Each number is 500 + 40 x the weight over its row's rms, rounded and kept within 0 to 999. Layers, rows and columns count from 0. Numbers have three digits each. The size before them is the row's rms in percent of the matrix's.

# up: layer 3 MLP up, 1920x576, rms 0.111, rows 368-395, columns 72-143
# down: layer 3 MLP down (transposed), 1920x576, rms 0.106, rows 368-395, columns 72-143
# gate: layer 3 MLP gate, 1920x576, rms 0.106, rows 369-396, columns 72-143
up368 082:456521409541468486514528530601495501490445541526582508503451476536495412510492453483440493481440510440490503473519533452571519453500518485510527535474568515390533516439478450528417533533444491493521503481529514500568
down368 083:482466497543493487498484536517466446489498524499427413585515537503519518427423482483512488492588551502482485544492485515491443492512497474485421512499526524599511508455440528519532534489562534468522557529514532478427
gate369 101:510473464557490503536527545490485519505617488556492510497506495519462480526516505465508498557481480470498527476544532460523514449518512495538575422540517544519530481513585538425480468484474422527603449530518493589481
up369 102:495499488452506475453555485496479497468551503448480481473484559498428531439487480486486527457489496535562408445445482528472471442508503541463511487463532513559506469560475555493516519543498501485531494483538479457490
down369 102:484442556492474547456582545528430495467465492537511475453587423532528487514566513600536587466520440520498493514509546464512417519491522499425532449487498578449514534536452513460554497444510524442531526555490528536514
gate370 102:452562457492501576440484447485537473510511499552486531474514489488449368458494541551492456494574515500498514476472401493538421515497498428467505521471551458534507489494465473507450515513606508541470538464495525470466
up370 100:472534471530470513483436501475557607502496541519513507504498498543538520511509546491493480443512448442571513546531474485540470448498474533528531524522476474437553577571438476502430524512435421442462455493555504520465
down370 100:500497519497453512544474566558493524525512512598520494516451548457585482550519488541465525471481435525537518537476577527491474531495451491555467495504498482471509475509503485455518488509425505504494421505518477553542
gate371 104:481494527465547487429475470444459551489475525556520590566523608487544535511541535537478518454549549487451511483487546541579497432413502548526542512490436531488527478490476468505465498529472562513491550538562488521516
up371 100:494449610510478499492450469472482549557495498548490574478503494456468555589446575547525496557426571446459522444528587484550501530428485540545509553548475527586499440513539503461531519530545520515503533540471525520412
down371 102:466541504446487553476489532474540539490511505448527457461506380456515479579514583508512548471564535513496532501482564557472458430546594463542505541589488488497504468463472571520520543487485432503505500534424527563533
gate372 082:506484552484576517475528500469399568566515517524428488549463526478557495534486571518444532464579511530539515485587440602500511508471500475562483523426444439539481501574521501410443546499509491502449585448516500577569
up372 107:464474451516580459492516473503525505528476541484512445502512524425513486467391523539498460436594451493443524546400469488452485418500571459481503444471525486574450403527469513460545563490534477529434510498535512513456
down372 091:534506533497513478498566499535516438457530554540527468550522442474436492486478529458536489474451453565469573480470454510517493526435518525554477523489534425489496496542481499452435449485555483431521516469477510578502
gate373 107:520500535513528546506531497520523510496493467567475473569522522594463536514490498498488543502490499463531478578545443510439462509460506550516482432451479449505498461498441507503431489549480514462509459462461548527484
up373 101:459498496486469495515552496492499486513530504517518504508521445516564515486400488507438541526455479457512538486519565547491524486455534509528516473499413522478505468529462444487514543454510540524460483504518461434526
down373 107:522531517538500480506522562469533490527539546479545511514548440508541437595484540431477511476466456503467502490538467484566511514514506497453505443523575519524512528507468515533529483507463579418553478467502574484475
gate374 094:546534494489596514485475494500479539525428533484506474493554473515547495461507457574488541490462470468495465521501487563443529459533463531448456531509490442490437558470412464590511487491490511484482486537562458496478
up374 095:437531506522523471529442423525449519540508483542511445527547511426481530461522506502461495469488486532524502566579510387457513480442596490535537468518524507496523538547427539540464498493534508519457466522453503558544
down374 100:399507482545449534542490464450462556512445464448506536507499490441503452451481553431488529530526480496451499474558494431483503441487502440524568512538504545489463469479465515496469508548490473496525459570476442548441
gate375 100:566478494474525529506445500469570502477498489460522504529457506496515431505562545472536573475438558483517466552488507446513500548508531480523509460544507518471499470524514526517525550419474505527454551511474430488513
up375 104:508507574555466522461502457511518499602542463448478454568493465509509508573501432548502524548482538495521552534489443528492479472470472485538524442482490467527479479491509491510533555509494450512426552429494555535501
down375 105:464516452501473538522553490522520519445484484427483473470509477482497490563473388514483527494577531474473514462463521489508490523498539528477505460436506493537503467535515549440522467539471536508501596466426535482442
gate376 104:479500500581489526582518497518579484533418488517479498451551518507505505464437419435522436550566474454510330567543593544470445526574555428532493483528454467556469584519414486503460509449550506449515514512497529583479
up376 103:544498608490523446517394489520529481439445525512507488543546560590516460435509532551499489499462498416502504543514534424475476470438546488532517533492533442528453465462506545375531471509422494500433478445562446492498
down376 107:545505511515506429534458447506551468529473539565547438584527487524474444489492550504558490538486527446483479532499561508539582547561503435452551482503483481487482567501489512459473487488498550528476495568568507500452
gate377 102:533464505460558462499484586518526543486535451581514477547515525500527455508562505567518486514469470528546495498536460415492465551563461490497416455483464424467510490505494563560503509465465484543525516456566564517521
up377 110:572552528529505507446546502561590540513441496477463525421534509529480518404601478449542514480526414510512503547518484489403485451508496507487499530459578482530531528529518511582498481443426501470498497518461465440488
down377 101:543512556535488500524484538455525491442511523434550477538470560551549441515457495521556523528488516575533517509462498565532458451536519511470407498499482515438539420516482549547469501447496483506545508554499465451510
gate378 095:439530484405527460462470492397452534531509540490457549394427487515567479491543514466486455515457544506555507514434552494415517431528490491457566512403473442547489483478569472616487532451447479473446439461582509461454
up378 096:539492508496537496527500509444484592521494524526511549509455523426505472451523495500535498494612552468566495522465440433541491442540488493505573556512576527405503456505549459488496479390420574428438518468518465517553
down378 111:500462536538493559439522505450478513558574524509565531515467505482481464454523601512474476511470436548544471574504515556437517539580434553501492514490462521497499530553497490444525463512523484564486509527565490542435
gate379 101:460500426517560422478483446422529487510484517518500492531461550560540508473457433438510556448610494486503501476483502474515473529472569455498564493523600443440475467485499549433467532514539454459439521479544495517533
up379 101:412503503480501532482530499448536549558448486579466466517462471538484459511518509536482478440538479451495448511472482436494562474502489505523545518439524472464502390556493478448513467482487543512427463546541503498492
down379 093:466551468457479575484558568490525492532457458540429531507450523510420549443479470532452414452476488454561488537533421503460517526443489466513468534533463488481551496512467539465475507502503450513472507517544498488436
gate380 100:581578467462514504482487596519481520466546421505509500444502515475508461521504450497512500487477501521554525549481447516573504498503477485472483568551488486539457581533477522539456514541469474512531559466491452561473
up380 094:500479492428547535476499496532456480495510438519429492541508484433463465541515501467523518625562475501483478437420521524495511520498585532476533509506484523538459449523460503450551549461537511451488550472477542539475
down380 102:468524525461419536476472523499535475505557496487455468491615491541516553496483464438570503476489512480469521533471488509587500518491552493494549520555513595472481530457485515491554515516480466383462503465551465473539
gate381 101:486528434481495533561451541593471469539509485523533594453443485554468491476487467513497563439492484518511483464475527516442564527485562473438537463440578525505487524484591484463508546537496489476485566472561490504486
up381 098:457459521429546481476515481458486530507478548463453484511579506464504536522534536520495514475537486496525528529559512507496425508488538525491515482489527564462527520526505518490535522525509473494528503503479483453432
down381 097:479532535472559460482565496572478428515527531496467450529542502481523485472546467485526529494518525468502495488496460503525502490529496497425482532505568553497416443425504445480411476493450418570526493472459475529483
gate382 098:535478479510463538475476542479471457561538464561420485425478505520470487465527519447472443547510453584514468581399508533478561443500465521538478499520503484512441500545493452509456519513489528529460488454501527495481
up382 096:491431505529458457463480459470546501539530467572523529512564556512494453405439509573547454495528535505486459522551489459507484481535529511529512437490558501515471487578501528535465463532507484412489455525497513480455
down382 099:518479472454516527543493490512510562419451569476504544490477546525488558509551517551515502513523492503542473447555487603520500575553509530535437497508549396496518536464513532472460528519535499457457492534507517517478
gate383 099:567456526485523489483524514457543513509537501514598448506546475511536432569494566479471439506522485515472540544466460569491509535527530532473427426521462501481544461529429521533433480518542404493452561446563516530549
up383 103:454522451460462522491527533462580453503499522508560507497418548510494480532535576474550480483517469499507500424560412503466481530566518503518500569505491461515479464495478605523527394512509458518441530484521507404585
down383 106:542504506532511422554558502491526494525513513423559611483434537470536448518533555518512549543506493456531546467522477448489434464455443613471523573531499442485577554468463524559470530489543454492435540537558511499542
gate384 105:520497550444510514493544495527467527472500510513557496542544452483573484460483514559456479569501495510565454552483373542502548586439562423551462515476522578516469544511467467453532519507526476481506543493474526531497
up384 102:530568556483511570521509499495517497538501450436556534468508491548474559528472484543396528604482557534457484573560446460547544496530540507515501474586451432523539475598471492438446507497484498481562538464475526464525
down384 100:517519469486516514496462477421559560531522470453427486431526500553473501553509448531478621521547519496475451516522475498530534479461550509576451505543553490498503446418541515450461543430505528572505554414558544552516
gate385 096:482537521393501490477457537465473497589526517418492470497465478530482540450502557485467579451556468490555547553445565491446478593500525550489494550503555495538479497480486467435528471490447553553577484486551448558481
up385 094:480502490415478528472516512516518476457493537466584419474542570535515481463492501494593475483510580507519563587495488428478521526484541470538441420481460454463441473540554543530515502492498516441538473498472533492490
down385 095:508550510526537549447547519531465535535536527481438506504587506463448538428404493512462501500462492536540587523487492464443500494510499580536457555516486481467569519460549500574549398449577532463520498484474553445517
gate386 095:461539557532533480544520507493460533490428443447488473534471433524462531468480495519459499504457581494535489589489534564506451477527506516580507467527475557534542507519404506464562617502494569513476479489579429520533
up386 094:485531509524488542484522534469525541399461485523571491490501434511540488445502476564510530514476522479451434414517533439565541572535529515405470512467522453494491476490492495455515509465437486551533428530534476463516
down386 096:474548475483434492481510463476537470446577389502559511466473483561566601512486483473512475487504461483488509476443557478516463463532487577518500461480480452472526530523529464496517541509516491571490485542497548459446
gate387 100:499500497495440537529479499603422512486428472500509447554558571540437577488580502515494471510448573536585446474504413480525526523505553483478502476496485486529471428529474415459508484515401524551527514473562428575452
up387 096:539517437502497476490570506497427479518528515420493496469450526435457509490517525530512545518567558467555486466420482393534438457528454518512486522527530519538411521465519560473482532532551469533463584505525517483486
down387 100:498440482411531469477540410544552509543523527468509547509476472482454459507525513469494496536541497468544497560462481559502483536544629578442483536518510513477493457545479555514461542473363471482540589430493497490609
gate388 097:481531495513486544397481585563552619454452496477477498446519429483484447544517483514519543434516558475490459528533480506469510491554523500503555499466450535475469502479503528506498416437495431469555464486481535491534
up388 100:517450435522433556453555556514486495433524490515441469439498527518486499404560465495489484442473452487533579481477513473506538574502519457518433532531454512463568457397487527438495495420569549511513427498477529494445
down388 099:487458422480569458491475467487525498583565486426505462519451499537486504550539518472533545488537517461509523512466386532538463449473572502497516525489505503517424517483461445560573467564526546504564502484593466507488
gate389 100:379491489446464520552521497484490543459453487481526472503524550549446523492467522512524410491621540460467470448531510542479555500479466528467536509462573538480496434500498523449499538432521559539488486480515502510491
up389 100:562610481527449519467508391495503520512530477582438491539437456489544444467543563539517538501466464548518535504550508486570512497529517505480453471522439438475496484535472405525523446528530471481415558504493505535534
down389 087:510503482520483432488518500431509473432543497527465463408557482451493481567485472525483511604562537544591460561508438516533505501548480479401553517464500511462536518524506533471492492506567450490498517482600550534483
gate390 094:467520504491443505489497492496450460562437460509493502556499499480521509514474506508509485496474509555527542496535590448456520439425464481538480456519482465475499566527481522494479522504501436512536450464517467455525
up390 102:520533461493487582520539444464509466500471445506473419553468551482465478569472557513487504461503526541455515495542540513451511457437524399463550496488538446534416536564537506500556507536497429509526458480520500473532
down390 088:467517524499526480517525477555511450527518446501570374552465526443545543553486504560435468533546465471511474509507501463478420488516476430448455463468488564534443558450584467513517510454462551530565489525535446577536
gate391 104:525435576503480583484489527528561521476544464506569492469529544526546483449476462465524497486457515517473501497541416496482483522486475512524553532532500521568431488518522510507450519473595500464485472500487514530460
up391 103:508505512447510417435523566392481543592537505498513492490466502397531500490476488507536497456535553514527476440482421484530566479480505495502523510479530509577449489525538482437506506505493453492468488489513492530522
down391 103:531471448459462486478500504478546505476521538532546448522397466579484527540440473477476488605507558527461458516512466538527493457511494521535466512488474556533515464516514548499464450549497524487499427586466490520484
gate392 093:517510498499491559422571566516468495486447403492552558473482444460477497531510530453557380543461529431565526495512536526470456519529594540513475493506490570449542518452510438483438540513466511491518531493506503585546
up392 098:520483533487480476596507496565503416525479530514474443534540517417487456522427540460514490534539468448477493589462573469459519563488507498446430540391527519453463547598460525491455500512496549512442470475538493536465
down392 098:475500508613509546543446519519459552498455500489469474451481523547483439529472529518496496485544497448520526511560486504567494507531461493519493480556484507438583262472570478525488450508541533456552531493485478483506
gate393 102:529523450490479539524500445513503443584500484545506453512466532487653472506518514526449510532483516496423538524482512446504469508521596473491480451503429454560450516536565481573528488522509473442560529541450522502462
up393 097:499498502489543491480526506535450425498438476514482554491469447502503452501521521479457534423442505580508508430539506479412516461518493447561535481538566443470513451555530495540553462472527487502533433471527440462514
down393 102:486455510440535473504481426499531520436471507543549486522436410467468382434551494464458512484489447581557430561477550534404478461469518509557512487460486559551476474505529528509552423459588506414520528535484534518563
gate394 102:417525571490499527470535516562479487471489535479555508524528504464487511484518527507469508551460517529486568494579467528541423507491455481505505528494509454477488525524487506473528555575453529558517491521539474531448
up394 096:520411557453488553565479549441490543483510467418483533448483539597496448533499521508537521542480538470489478490522532530493514567468509475539498520517368461538517434571545466474551493455469506547498423493447549544526
down394 101:501403416466506570507473475455498485454505450469433486584505571537491489534459494510502472535467516463523453488589530597529557521473507499513490537454478516521495542506516596498474459518527498497474474478486426558544
gate395 105:504520508464491534427514540529499507389538499502521532496490528463565523523550559506542395515492604513507471535491499429547476535442439464449485514496398518481492502474419467518523470468504559515441545527503503449506
up395 099:445543495476451472472505430548516499555470479493455522474501480548482451493455462503493585561499508560588507463547490458475554497506497533522536538536482496505498510515503456532476473494545556536554444543495529494466
down395 103:532465492514497480468482399482561435520463497448586598475523505431527516514470454478532475482463523537491568541500529454408522553487481469497572515495473466479475531426503496520459432455489455530622453484556455477502
gate396 104:407434534476465491515555526457476479497462478559486423522526489493425572484541506508543458559502457509539475509539462521488552487461419475525467524515517483519534517516491457475498487524484502450495475478531499529506